Each number is 500 + 50 x the weight over its row's rms, rounded and kept within 0 to 999. Layers, rows and columns count from 0. Numbers have three digits each. The size before them is the row's rms in percent of the matrix's.

# gate: layer 9 MLP gate, 256x96, rms 0.101, rows 155-200, columns 0-95
# up: layer 9 MLP up, 256x96, rms 0.104, rows 155-200, columns 0-95
# down: layer 9 MLP down (transposed), 256x96, rms 0.0581, rows 155-200, columns 0-95
gate155 109:554430568554463501514490493502570434488443545486608585462582507483438406546451489496466493456468450511495554458503477555510512454582555567531506498495454536449514506489521490524383462514518428584454465438470448543503516427453557546554637578415470485596488522465412407519496531501568504516
up155 091:543470452580592527455450395638496412518519493498358587527505483443524486556472437426522460463448521477463508540406549532439487573478427519567549537446451512516504463530509511543484570483424490508432487411562517478531452433507571524513564561469461447505548498563500489550531457480517575496
down155 103:456464542502539567526496530544541536524453451414538528503569567482564508417423511536497420551484383531473544396415464549581497521566443477455448496465503501460536492448528561540501427507509414586619445462492524493538542477535449515603545512496461574541514432461453428499532479575494527412
gate156 098:519474551476459451590529582439493381567457521449442605500502495437544504524464482417513557509457550525455598552519455458427594453477490495437392497440503597542509464529536544562495537548505557560334500535485529529408477510495566476466481470488581495472550495502532476499551516480489471544
up156 099:545494567427531469547478498589525526519481518532477515408516511441493647489389539494524544545509356564576483501550517562522530557464511452533392502515452465515424555508497524447458512468443529561594417471493499518580547464431451462497455547535513506555500472454449538394475437539511445463
down156 094:431482498456528492440461439535550430550453621460465489475483465550565512438503503497489506464585572505460463497547503501548478466458548491554498412590494519451543573453491428585454455524596508510473608442507455439542573488468428540505596543422404496378538536470501473545549539532548479441
gate157 090:470526488531523569501476539488438422513486568445471550527464441598466480504472411582495466559559558527468529478559442504461517553497510557483510452541560424506529391552504520504628545498490461440432540510570409435524446525426398571494497595431545482548445545460476405487562508530520557461
up157 090:512592500515481545445471514527506457489451415442488459526509452473471405490523575477503456518459553569516569487550534520440484555411502500500513466511570487521490516583593483514448452370446511504453533491512545378508445428604434518566535400492524482573464470529430455530547600581478567551
down157 096:557439489534529532471550533426513491557526479468533513540472538467436574586595457484468493489547455488564587479445514521485480439651494468603366460496504591509497439509510370503530492541508442517550487486526450470451543516464526542368424557548460439472528489453468559528437508487511503456
gate158 102:526418466517627518509476460556469445486531497459540579503509572453570470517464577494478527557528505476555447542475508535471545394558457500576493460494428511404549420534464543453455473442509540564537556470546551458438538420571457610453507532505418597561540468547478530483475524517374484496
up158 093:520564404485425519617518444486519505483499523480427516473553507498518509513592478456465501418543502483499630502420521568496407470505485484494468553543531456503523624457627413393471464549489582537506521501438518461446508547477526503498536442481523550469552364500554501518515418538525469545
down158 083:394419507525518497450605479521394460486502439504623505541455507486510453483561462470505626534505521493552368398483522482509470535538543549541526537562481414487518556531430493492495464514517590465427472543585454522429473481537545464418515542460562532474465489489497484510498435513611525573
gate159 101:557534447579495568597406426506568470520424493524532529411474392525471484507404531467546485563514488545474539457484533425497492441534531500525522422534439484524497436485439574490560533395520450537449484465515481562536571475518477511542519535484556428495468574626457383462511559450566495472
up159 104:530498504543535447429487534492480541454427526437492502569461490499449528487481344526492454526527501486605609475555583515470417475472394531455552512520468479520523498441391522556465457532497543449509495515472614439537525514491622532513437415505543493402536570521540504523485533513417516584
down159 101:438522620516500525484466482465496532414450455509449500478520535498552429487442536403488446521566443506553498412523513528503561452587601454568543501629467494519489538540537574565495452407522469528589500456388506504451545612470469484478415533525537471527524523500456394509467487497452506567
gate160 111:473564501475533407520546525479516452587504457481513567455480482480507546441511502523496431454456521484459467511535518533540504544406575424574429459471494449480586493439561545593450419536466469511506583542470398590533436576511453542393549558430553513482545472525566429454537576556518528417
up160 113:377469574515523418515414554542581488582508478444462464492495491612514516532505527412528555541520500516481472481582452444490487470415543514519475582424447516357535557517506544589490507397515454594496546489477476580551554470411517522502542517476498424588536454483491467483480515517469520436
down160 105:487542492515526447492536474600505584545574422629519504540432486533487476440585590545472464589411503448523499442489419505515515566521545477494446513498501508490448486396546459483523532478439453473557500497480495523579574516490403410578466455551479497613457530446454505534407493523547425461
gate161 101:424519456550496528563410444598392457601573529581552547560430532509489457476526552463455472436515551500582464533486493471485451454627473505501564557451437546486580437475533426497490428445460496487455496521503603463589460442519564519509475440550482468487467480528528541439524483409520463527
up161 094:495427528525499413523581514444458600462524521541495533486449467474496513502414501542506519578603456471510568506497418539567478542394537528507462515526550462428429494517438596595491458499577525448505458419498498459502439454525432494559469479497498607413426530451528647517557503508529499515
down161 096:582592501570488503511454473448618481524518551454453437458515554485498528509505442538477538499482568588469501574396530414433564552472431536470509419560476532542456596453575503467539520501487476503518490497484395482496467461499368484421494565454538550534499563417472535519524513585421467445
gate162 104:447539582594530621574476462493532462523454495435515511526581456496493434552580487472433427525501503486446482467499507459504541577492386507556528515536543466459426447471403467503588528450432460555548515555450515542488489518533459550388588521483518448476414496482443447509555588509584476558
up162 093:483454468525565500525497444515521496580528515536501472482486571514541526610499452554523573490454543485453432513453462533456511558478540497486450427423503458496601494476473548556386425467480577460401514531466472549439462410475526459538470429484484541469584512626491601630576487443482477509
down162 102:505545527650574571485479537523408468476509490470510439497547450439413505509519437426406448553477522553505492582550574483487518529615477580483563528432591454487501475474461553492579581523439477458480470547475553457539460532457466510426495489420476460477506527513431554462521444427585495561
gate163 102:500605496554490548556502483501514460460448465456519664556552513518576475536519545507514517495472584503494492535531443494484517474438474453527439467570450467506459410522567493409512472406420509475397535514445545610496422545500529442411443503571543493496556468421602499538455485521421516492
up163 097:508471558493488482551437421549549513447471565559497485447457455543436505466543461503482529517556502565436627502540463511409531502551392398509549487508469492432524476591545551482487512427491507547452614401511527456541549504549410411469522537470453486570478610429525482474431538545511556482
down163 104:556394488540490446422494551506470481521575506435500500488476493417503624519424468503430430432479549465423417494501508450552410529437541488497445462535495588446573481378445565597539481454505569512564522427551491445489570480498556549503545489493462532522524512482479574558589544511543548509
gate164 092:515536551517471556405514466488405497524560435523453475450540537410409474524531568472441556408387591428477602506541477482525613488561514482528476437496497545489484443411464503480487505554486532498458586503520490506556462533537514444491437474447516450486543545582572452483452642496538517515
up164 092:464402412413485537450467447485572529431402545518452593504515533511477475579514478484449458559534477606435520484446521504501467516625494530443478445506421601459407611548452501521443474476596604476545590504549488500483474441510492474483513523548520470514529520537518509521538453473549432460
down164 090:543600495461515417516523504614459564539510497488401532546509500570580498440518491571544389445459550447532431500460479504479561554477646487447494475439529460522528457446603518583474433512447509447457530549487547498537483446468471589481526406454435554532476471488514430433507542543483527468
gate165 102:551502591529483433521471372529468510467539570430484529491490519528490463534465444455431498485524455571413590467459560512430540422497441484547535539547554456562556453517444518420496493634528500519479421424463504509578505496402561379500543523509516533492491579434584528508484521457443540522
up165 103:402615481446431529509498416468498516506525498541536508480523479513502489454442456498513469427445368538448484563507468449588539523401482560489536528509483422487522513557412507572474515508472504469495450449502514513592564570523510468548487518610606547616452461426584462542496573463443525507
down165 098:516394479553611542530524570547505464466456460444555473551575468487485469571476455469498458592610533512539522461450516474435452472494428449499500471531615502479511512422513557557440534576546506479469494506510422509514582458445583518511532502379496479392457469564451477549527513515474565399
gate166 104:558606410468407586488525507454446471510466502452498481434512587540521547520457494530483456512588486539410477529455532511490493421497469566477437420466588574534507536499498571474532447408455505491554490523508557466506557495502488420481476483586453532592459480580453475434633480569550447559
up166 097:491452508486511525436495640528573399500463446569477483525494547542533505498390495500500517578503469584443510516447516437492617552614495512557502577364444434618490479608466465456542476471519505585508496552570494501478511546478465554479548514540464485447433481453506461438488497489504479482
down166 100:465451507534506478444454524535499398549585450479536501509479429461440442527448520501487608475454553516596475577503434405499568530564480461422495514564575398496458386468581514513555480547501605467466539457518512624415490448558472518521441528486576477461515538483523494528478487557464544458
gate167 102:510540507519469533555483539425511568449604586483453569490498536556509486465561456450499435494577479478466511458518549460482516451529579531567497453525434445452490517505489404437500501498520455560534511457453594591483454449376468546411595461486442506369519495498475555509579543502448456598
up167 105:480449590564444530484482478442472556428487454417460519436519460521451520512517477603500663526473543466483450449505429422526442496393563501503506521541598437487541507575506486487529546479431532442635517522523517480450627488456442526448480516507563581528478505533477446485497506506519548568
down167 102:493493512460515494494428521608392493443455502540494480485433442430490560492509554443510391485512517627507517599514571491473511511487415527418503577552510538477470485414589490561474437577579547514421467429580474455546475521588477514527538500455545462531471520496588458428503538443545439489
gate168 099:595581514400452502413455473576469501525575467525445472469564509494514572544558494447579515520552405576559446543523404495457583504548541562561433463483473461434477446510466486508487506449511499539481500518473523422543525503589519543435389547580537533506568420507468458500415446459511536564
up168 100:523475448549554458505421414479474441506465593471611563460445531498522495583454597487529521485471477558459566452464486533407462538515521530560553522516535515573570455504524618435426525446506530498446555488492418481423566517539412527569484546512481465511398510475534499406470485445573455563
down168 095:485484580500431494528467531507458463448500516430482561528488448478542591420466408515584479537494464517540474646570499480573545526491521511529425482546457431504490522459538472562657475487497500451514444508439522478561588579529559414398416524441500479533597479481496458510507482479434546492
gate169 102:482472521496500541482489538528517622576478564551505530374496416513557522446470588504560505433482469506530472544534466520489464515396554437535424550566627454442523497532425527525436500476496426473413461497650492482574548456502512523425478470524600447520423510504480496496509508556443496526
up169 111:525497482497560542487527466463495538457480426562498524531586402500394465458604608455486537526565548573480496460483454507474438524484429497505447541419524454410522496392438553469530567491574461460513541580537468455530575449556434514579474483519489565477457470514527478394501556501593569534
down169 106:465478510558458538415591495574502516587421579476525416491566512469450405491462476577544549475458530478510531570453518469543491423450439518460562475564481493462432555436627510549500506563414503570555525516432517463518506398559573446484512541489549389500534423472470477446489507463522543519
gate170 100:505492498490441555444406498425471514428477604398550523517528531431469519407438423521459510439524500498485585533509570610479455523537471537507533523442479454589517451525450551510505624502462558515447494544528460418444540543528528518424465460519442474529573519416540581536575505482530542411
up170 097:499517492464595596486491522520545564414531507518526576442542542553462523537516462612502472437536499543436439456616579469472491438537501427437532477513478438572506457499454440463461529535440426473448478538446432457537498587419560459521502506535459353483448583541554523499526484484487565449
down170 111:483478526471487500547490419507555527539482448419435483523516596520629450595491482441487564516502464476479470468491475499531493470524428434543517524558475488530510444477569516469560457521528531451500510448432391642452417468528496423507492562616433432579450475556496601483539530478509592479
gate171 108:489493496542552512494448502497462537522430606485510506439468538503460456448558506508539537442421541521454507505511544502479591438352467511548510535472412555493528607433437544480521485520486465590595537545448470622509558521525469474536479447606564483488424436504463496452511459457614491424
up171 098:480466455422483486578428520517534479471515531549468520492548504567486485501486471490514502460490459636464472495626548477470464481429539438489544476500498474455646550459496508532509480543484529535587500482530447511506611338436438523512496483516580504470529494485484528479351596516454537430
down171 100:563536516522516491536507500486579479498519464405513553620404459473557502431528543416515490515486492426502492441476407558515560487507582528531538552547499488497502459506542491435578404528595493517492568525441477526572520499437434467500384457516441411528556467538402531408529455568574513452
gate172 093:557566512484602535519440519471490518534584407506444545489560501490472567409523559469495502411430406574515476462517504500438586509408482443425488485422546413441462540563471466472481486494453542501539563510437542523501574459596515522407481522440393485582597475512530489522518533523502556475
up172 097:444468473569490509472517471492629528520463410609563480558437460393583396513568574570518467459555478564393544526530485476484567557496538486501447504515425514563459559528532451511515508463494395494454528604504494584452541489463495581465469422471425554501473450532501482529493491517473551511
down172 098:507538454463536483538452519595503424311544476500526463432562506524520538529478545445427481534410579495509569503472495468437510527396493509492595543529567554503498435582474462462504422457559489468527470410511556437461481439511499521491561464558531480548525531465477548515471507452630515574
gate173 097:455551434610499434575479518520545468436420518497484508420582563498490503571563510509403432464580477428478463504518471436544510540528432496523449502494501476504436522609444423520469514462478567525481533481408562561581457525482581462545514486513512386484483467569561535382555548532533534468
up173 098:513542494435443461452561451485433518489498608504487462397572486533442449441512525540467518511525512536404516490494589415507501446423426467659606470507519462464519433489556538556563479464380508555502500534502504550470546456532579490500585539569410496493531527484506543500490446508553431531
down173 097:449479507548481514508484605462575480513464453547550493540545472559430498386458533384502523464565483427471431415559437436513516464395484492508389496445493484544544565467525511549538508589575481496426512519564462595523482577513456513499549477496526464574475407465556532479508568434567558499
gate174 108:516469500521478480384595446486547518406511484512498476450499434482491454458564408504543457459500444617444506503524488534513536518490472496551649501493478433494480483529531458574424482452528573552446482584476539538536434522523438544438511531591499545428481438377533509577507568532595494466
up174 107:505540499578567665555582477550553540467584619506457540471412482487477495432451503482490533536432466529511509458476529520528502535527579514482474374503527481550439481506478518518491488481542518539392482511424453454468524428409447573499469542479463565542457490503509413503432553396520552454
down174 102:520450441546562549472569525519490526385557465606508524428484510454553484411404490517502430496535600546446476457518555532455540439384466509502509515500525556437474546490528507487435430548500420503482445603507402495526489530553520534426544508570550461537493618472393514466536532533539503513
gate175 105:488548653456499526544430427444564530547493580532468502433579528490498537564424483424524455525435570498506523385530400514535520482537455503493486487507454504563399467519518462524462476505541488524512512536435442541549517517486488626524435579366508423474507545570517490530573470467518450502
up175 098:558531569512501441418567518548527493464528477511503464484504522568527529483530456478494476528437484456568451471519529433580558526477487526589375547508496475546596432569427478450443492429582475509556461468481385434588540489419567459538530510506535514483442453460454525477441420566563531619
down175 093:539501404489506563521517523547507490523469460527426449567486481480554490575530648589470447442513434595457493516450472516493488441485504606570437518569518479391590538473432549483539556431497451460548466552539594447503525504541490512462376514539431494535497445441482471533468479478421551508
gate176 098:528463517517509537483538460505492539467403588542511508466486454447483436573449485503510481508461386486527459479520489550452496610652488523512445501510424493494472536454570360499534535517559576469499538520482530517580502459486467484392645418599464547552521489495434468466481473509436468516
up176 095:504478539487421462447518563506506576436570561487443431411439408501557386530519468430502508422485531562496493454521535517491466518487548508584435501566526562609478435552615472519573537522603509523462460488463459521487450483471577538534415480467458489608431427530472494536434475496482510535
down176 092:371560575470487503485502534533460614489517529544514478521510439557531529501492439571575421535516435438510521476479510558461434506403527604471472517494523376530545545488476436397517514498496541462468434507616480478485544613538489488530500540550433443472489525535562517450485577514416436445
gate177 096:468579531568455631487465483419619488450467464519440427450448410525472452555446424474489472505580451514461553445499516480474535508453505574632478529513539520619449443488555544511529417411522571473479531590464466525474463533508497450496553559469445485471526482540496471568491483479575516544
up177 102:500474493512478509505502491369556627525472477488483490429545499444555471507494482411528544415493521421540481519481515444582460427442442469468502448594491507471514570500475539464541564606527396606501515460474488509412493496539541459521480485574567481541617520476465550576441460495573411516
down177 100:546483558411470568481460514544499493475549501562510518473540496540522414516587489465498387573454491487561507570523607437499519520495410552415502521386508535603524436547462498541474525411500497420488392527415477493535503512464519541468556565506427481509510491565515475386450602537480529480
gate178 097:586481491505566514515426380485512430472514416478569518456400438468552528495428548540442522441419540551547543532513553532430495500499546480412499507612420457534506575526527506445481506491490544547449486442519580568565480515484525576461498410481461414481489468561473555443425520564535535583
up178 099:502478472493562610551434389560449442542433524471522436464551461442485537502440471489458500504496454460499558453572397489543488548450581430460558483459596441538485434434489522582543464533491523436589450495552566495498466585497498495506437519535594534490557536500513477548499526510504359574
down178 102:558481427551554439503584544430509445457505519521449604484555482476451408547490588447464535555527461494551589433463567431466491356486416521569521534490478481518519516526571546475445473474533479529460513589480507507519535484608416494508452484452392479492534546533481595440521475452505574505
gate179 097:512488419467535460393490533585385481543553490481485486481488516509476467468457485481495517529508528468415472508491469637573602498463545513442486466444581515552608435535445506521504480450618533574477474544492411580608527522465549452550500457536570488478507445509401518502520515491555514412
up179 097:455442562436553579517489612471497534468541519510571397455516471473452575459444498453450546525491514504580506488469463438340509525552456428489471484447575547460453522542483467489536622538422461447523577444449490449447496496530538442535510537515429473481577551546555455578567516557479479498
down179 100:539519493510582483421485529538614486466481507559350498519502505438556554504502552548505573599462476511494488526503517539459475535507508538550514509466486513462452554494382503363494358510536429500449460507507531446517402447551599512570532502474582578440471545517498466491511409483481502478
gate180 090:493552466530487557523404509478526357502402513428464503521496494509507535530385518455429519516598478474606566610520564473466630449513536453593467470504470524547426529492474527504596491557404479560501524513547534446436509463508500474510472449451451443543426556555531511508539527481528463505
up180 097:466490423470476506531541486465516575519535484568436496527466567459475549456383499449526501541515512546536517518545526523521488467471494529538517541486509514407500507487413523454637430558566484397462493517536584613450472429464469460476527494566590398519468427564525439600444524560408496553
down180 098:434444505488497544415519567563410602461422498503480502479502540542625497482601531575453492536559511477490488480545455488492517488510382497481532479527450517584431488518556553543542515438451453504479464511440470402544505555473437450560496444562565521527466550474460605408491469534606484429
gate181 086:486504532448490521460485560474425490497434413559490478528550516488522475506577523543457454506349398576555506504446540426390549459483589468642519533508513514508565470452564493537514486515527500444567526510538608516473408512407521459490495516588528438436489533559562454502480511552468548524
up181 091:482490511500504396405464493518474461441506480513492458462477468436436480402483553547497582545474480498485495472580493512459455516506559581672440598489502461458528416511513515439522514514564532468495493530543567453520488563469433492525499499515562548463529607556612452471530472570585392460
down181 090:510466467482512521589525476470565480546582547450542603529472440499578534476529436423489494424477525494536506609448494487450519520572498370422555464455449492564585500555501479567516475509478402494429526472542401532482524576461484534417457512391524479580551443446515545505557488464564523528
gate182 097:591529486504515547476446492514559504499569516532505472532421462542517499434393431464478494556578518549572522517471491527580442441492430494529409530512450452530496406581495535516509479458541584463493561474423525489500509545592521559496567441498500537472431436526511396403567438474419531375
up182 099:537413496489563547504581532557517515444510454603537581503497535463446445561458498559420509501422439470425504446448435526413479506463520476540446512444545502406555455500555585420533607517479392503478446398573504499531534542517456531448475423517552549581485466517465526524457502531489590481
down182 102:424540603508471593559509439462468475392473433504515534581442559421457403555554465534515498524495539581499542532530494510570477471474518555531524520550542589463514511549577496388372451516518533535497505506498501580526442495508437486511382547510541467488453563463478424457425477482550452456
gate183 095:500499438404516472512496412496619553573552489474559422511441474427493544516518563541510526509489473452451489497563572413533441542389469519460440459510513500518465516534339473518548466548466563388524463523510558558522598476504476508491574574474540431443499502506553545455545471550560539464
up183 093:528464529470475526400621570498560536471656541477521518441429514530555486427442557530494493516578390558432525488439557498494475542436454461550486531508463475478473456555552488536558402562475458407479399528521519560494474468357538507482482532512548522520535504543480519525457488546527448455
down183 095:501538502495486508420488449446411470592515500401526618455484500522540512509549451370512515583585562451444534516423494449432539420528490542509445475511503475545472480501496459502502636437483551485548489480496435477451505481551572557615496444531495419507484422561498494563596522497477549548
gate184 108:554540645623548449472588533415488476472554535551578462484502484489545540563485529472428449526472460468468497465423415545481514502499550520558589506497482412524503508541478509484424551452472500528458425474490481577435523458529512446396618517512493412496487416473539459524579557477519436508
up184 107:468417494510525442508483515411489538575488482464444522490556495474439475435458489512525515506476434499455557447553491511484558512411547470455492595534553498577533468534545510474607505373527613479488432501460563503391504536448545471484590510435430440520562556543592498524619444565470515467
down184 104:494473536561493527593580605401430471528441498531549468448419529458515486548478529404460398582609487481500541492442459544544473554629464567463454510466452470481512496454494506474482523559499492505469526475566455599493476449505489539524592483494461450486561421426529507566532522507544470388
gate185 097:465510486527567505516500584495518499444520494469601475464623533447583428436484404515442451418454476541485446448418451510617537456535524531539518499555474437525527488444453587517461422492469540505446489514536442582412583493445510526486390597483537528527466509494582519522500452489540577533
up185 093:450460501641443576428506527484440459519482524421480578421508454570511504505552578477616495462476520522408427452515447518495530539441420591445463524525494436625466533537440563471561489482528556431522416584529448473400500527441494488578524485505543481524470520525527485491547551521523504523
down185 100:466529420501486512536562472477533598495565435549596527505521530600519525440493500522453467489475427405544469466422517533449503374545539479615512511469465524439514509529517515514460451484582483518423567516543507601492544574490556538447433447617481493518492505501429565409452493440465425476
gate186 109:553538463544442483439442402429504586560571525560562572512548518571512379507458428495391506393487471553561531485492500478443517492566505433531518641414545531468432485579522460525546500521508506456499466416519496539492514451508453501523482519521530470476552450515454534411444575519475548434
up186 103:609476471498489544530495576420432558518524523436461524500529486458510413586527534447480535448520480522517416596531519559515551554597531479459575441430459430497423508420518453498461563424426433458489536440460543539545453495540500429428535507476540374553488595495528537572496544485493490552
down186 104:502474566597545380479422543530475441493464527548434492483411497445481500536622545581523433456519507512431523437620492444521518475414462513497426479484590530486483517519507471547501550550499460492561556500492505510497477508519440458599461520505509559535528323513501517532521531406570517469
gate187 100:417418535445472509469506481510430546545458552500513523445513498539486480523579572460490473461597498549512454472400461567401481450490436402506584439527456499557438518561473465615461533424512570502572525416460491515561509600592481479530474518524479495620490452565497521439435537469490504469
up187 100:523554554465495512592556400483432507504482566513545555419537538515555598422521350504514528490519530468485528430474526500506483505492538456457469520419501436526486513487540480569406520573473478501555540487495573576572517481495381472524557473513549498467448480576589470465522423483372561452
down187 095:457409486585579519441544513518546458515531525581578528519480489476479528526522534567488447402498554501473426487566627498472494446461485462484566505475525546466436390486493467437537562426463434571531486559370390394407553553493493504556536536465513526524528506477467537535510570485535475483
gate188 108:442483531524524445456455448488615529550586467397407561526496496458530501537449608487539512527587490494498452366485552473458467468503467471511497505586582482509519562587490518554397463441505563615471520513500493595492500389445471504461520501504518408542502456515475526501528426550489542455
up188 107:492488495441488529491400523505531499482527512503499501466555460487548556476590458509585472499470526376542441539462528492558512486421493575511425561488523554484583555444541482468433487480508433500592456584550500544572451561595534570527476470453446429445601567539462556462483442417471429402
down188 108:500528507515512548524615435474383342451464438521519466581505490511448511463436507456531430530559593492578494518543562526529540605482551487571516474490572450514447531472511460567544538566517471547458473472501564452488529523435510528452356552457518529546443419526521501427493505474449529467
gate189 089:529511529454476487565401465507547527512478593442496417516453416495537488514542527476432436475492546488476567520499554539456540461512516516496472440447429535460543558511455610574461413445470518500481648525479591514502509448527517464579570586500492499471509439601497464409498428537505481374
up189 093:558451564448533454476512566416546450525456514510469464449478463452396507574461530519413480477526606565547539521522493433474468456630565569430499449492529363468459434547530503558533572413460503580488568540531530465502437499480478487529495530495493470547511524483594448410449502567466541474
down189 094:561449552480461528524538484522496495529470461487497554559408551592435542485461485476506407373535499547538496520506550558458469545601469557442458518502464577526535373460431500444510531629552444445484507532519468532497593519501419418531537566468497461516463450390530433495568521555489510480
gate190 098:477561510569423573519535478584540496464437471604522484452509511414539367485492431460493472491520447538485631529445478449452489498390516523556587452489464439451487605504468529489543545511510473526530516518460576428469504465530453465555468569460603568507481544473552414474569491576495489510
up190 098:461524401533600483474469466496419515526505481566560511464436462462504583395504553491520515401372476508501489613523524482544538536418523525530474541510482493477498570429533440542556481504434511416470416558445484517538590554524505602534412468515518511569472508590565523475434514516532488429
down190 097:544447602441481536535565432384511484444446547463492546461555517501523407575482457413497597547538524555561423411505482560563476554604482443558605503487506521470455516476436584490436447535478568504441480510437516484453461445497462514492549519435521525470541542410510581491542467543496531540
gate191 092:551559432492498544578455483503477519417581453568506535430435556505440480471549606541547461551543385427518551547480462473385531503426429485488511456465463553544556423427447511550518550460481537544507479503558501521468587482503480519539405492604527440557485582423520468559528501492512461559
up191 086:468446480517500509496520482517425523485474485442506451548499498458526554514431508523467571482406496593505486520495538443547426406513478677458522495501527497489454456572339503543484477447611488454558529474465493452554475581509469531575522424521586604544544489506512435501544517415515510451
down191 100:405577486488521565514406457455489516544443568512463512478503564527517492451615514513511443524493585515511422565583538491562597497412541475517544489487537585399530535453455592446414420501408561580480529528494537518426444397512396505467469501490533488476481532496471493536488475477561513458
gate192 100:528471515562520439462524449521445508517621572580504482435505488462509553525466541489526524495487487549447514403492607525490440449475554554509424504505464472504490566463415457418459390490534595453399475538461464486591530525449531499459521599569555498522416554488511546421582408489484522547
up192 106:447566455443472449537540579570512483473454470459418508487492569508512475453448548519509468531426508530504448536491501473577564403532470417503562464409497657546465434524468546555580579480467454457558537464543532560452481587513525536417500505531532552543418542562464442517446466515503510390
down192 106:560487599487400553513490553454478511449544481512457455458475478465507510486517483518514251444525561542425519492479495488495555499587469604514465525502540483549447528489482520557609461510527520455510487546483504438542475560465540515537436464563440440483539448529467572469518595469436458506
gate193 107:532523427516558516502588476532466513527478560600563506470552564525443493425508459607573490408458533493554454574491438472371443472562431435553496461462573460462517509434522492383464546467592482537482503541572545509522474427499433490554542425554504525525531520523554418442452498550507508464
up193 110:500379467416459550461382481476489494542537529503468505502477551472544491548393468456407500518474538567503585510586437392494513487471604495527473495541529522430423442462481552540460438510594497486566413437586532489532516494546512533493539549456476455472496458504563461525466508556587570592
down193 105:430518546394549588457475505501466590448504512520558522498534469541486555427583454504563511560531471437470524559429517607577479553559455433497394525451429534458580449419486355505535508479498523502488515509470475479478443491464497489490453525587526571482511547592509537485506491447472558392
gate194 107:481589489523516407555498467520545516510475554455509571512512365573446541523491536499541425519494476514516468497561479408546460385417455432526498589489419469591493496476416466515555571509464539580512454517474565523455580639551480559514555489502495526461477490404502511516521440474484505413
up194 105:468613441445550448517441428498550482516440562537535446500522502563383490465501559446568501429549476465571532533554412471508498468454624528408494429428492519532499447587402493521527499540448600525528528529414551425474555538576526503423504484494447545530535555456520512565461491481529507488
down194 109:511502486470521430555586557516496537504490476509440464475494446528601469433496544425522472393536580464580569514467500478445514442497450475523490531465527454540489509483597521530464398522470411512492526446430423635463637602453495502478427519589449524573474508514521521543492533484423494468
gate195 098:490498531542463520455528596497470542532527457454527573515488455411508489529476491485509583503493492500528436549442563573491497453492513496381523396516464522613493425484527484527450584480389540553553568492403560588453378472425475546506454428555506460618543494467463478533535528456539496481
up195 099:496488519499496490409542634485509402522445481415551537455591515513495507499436474581455519416448514570531478505455435598525486525487474517461544465559493508540467502514508497536506551513443557511549526462476489521385384503511556561437561422659473537488476483421449524494517486503568428442
down195 096:562446482530568541525520459530549553469459462530412437459538481494488545411433449447521572470540535548503561481519493442502445495474505468534578587582509534416447590574516512485519448472570417479493462546535416466473528550543508445570419524425483543424476473470532457516480619438404575558
gate196 098:599469512438583571491490501512531462531522507561504526439416504588454473495419525549521490477497566509540517515541395541400378460574481470506497505476535473486491451487503529397524478487474553473522413515577547507524477508514433516554485453439419518595516439476523615519509536637462422548
up196 102:490536522567482494560510439484454453544513519474510480464525497489543477605579464448489666513407468501487499524440467487418540650444588493472428526570515510505448490452516533563455463529504456474432544501526506444444547428518534491502458480575442427479493430559530396541582516546581492470
down196 104:464548474454505469544453456429455576460555628438551534465426463545559545495513446430485483437492493580456469401453564491518548491530459555518422438448501531558509580554483408551576483520418520462484567568541534439525525477520569533488531518409539583488517542478537437452502464500386522556
gate197 104:487416510406556425434478518479532442591494497498486613496604551569542497545471550552500495602530456452550434513451546543449540432476497470549477515566414472551451513529572523485440559415492493537441478462440488581419489476451401561465515456500553544528462502473568595496464481484581494474
up197 109:457534512371511527453498545540484448502422447535493461469523475443520526531572520472380395457490519532485514523547529504489430586450568529504504503444508593515523543474522470537475460487453431515518402465442476491507424507569538616584567521517510511587512455430593490447547635474511531452
down197 098:426486505555500426576476500481443526582534516461525432436416505527445511468563413492540399505478494566435530529520522487397622411487499455587502488430564579493424477535529550503559523540457455527505616453488539494558544507451480418474485454547505531428517472532453556520483441518471517613
gate198 097:529497570503525445509523481487563529454477481597548506523581444527421380434518536529518515492571458488565490530545568528513480423459453478567502515555449565464516484557403391517546515473468460460478425474394507460593399500581506541521555439507513553386494550398493490535527488512461536439
up198 098:586511539453448539501522442465482445537550513586487526492529423572511572603548502564484433504451477500488388432500513441392547529528515519461526454565454477476466442525451465494543470422448404427529461510377452538531489530600530483468455444502529561574424495465552520539527524599478563481
down198 091:444408479526603476479502578505505541493389423496485498526531468419471425491546482441502550469553558507512480530525481499502543576516567493468450488534391565542474534445547513574590525514488548527496576509468405529475470455353546452566430624548553512472456468506430478538524527486487416493
gate199 094:540558518520512540469412442538495502444482543560505573486518448440500566495489472453504446530606468547570428543517504406434498534405436509453445462443480575416465531484531449511527483532514418554438498482463374599568487521582481472557541530523523596425507487483618517511497489536542480582
up199 102:450474548550469544459487509478451504431440559455537444604479543505549522560438534468608489468582417507588551441409525565528453465452593510491552540436435517475477563446450437460563540522539477558465476509469461549437504482482527513391461536418488427447567547553587459516563434494539503492
down199 095:615521466509496517514508484485400499579574418595520508508475470538465443456524461475502515500513538431435500582576425465418527556427422451547446431533502573401554455506605515518506509557442520437517524523544429451547529451524529508550486534517446516466510542426587523496370514500516457567
gate200 109:457591486551548595574466487495497476611553464447501499484529481491457489462496454494376426442517425515475540551581566508530435500473500557480468495470465440557471544570503555547455541453575434513457601586524478526546523491512415507427515546501497480586415519460505426488433591566469416498
up200 098:511541521430525367496476505478423501496446554539461506523427507493524548469508561583484462507530545513535458564510444503507559512543563542544523463419445643495436492439527423534478468495473605466469449447522488516550508532538586423514463524443501446418540384566493573462599469465584461519
down200 103:544545554495592605522504557440535438449470483484508460516487462460563526456506508453432508435387451488596540559437544533549553501447532578439502527510442417620494496516456471516510435485537461519502535533421487469469489507502443436436477477483622540539599422532480515584542555493405538478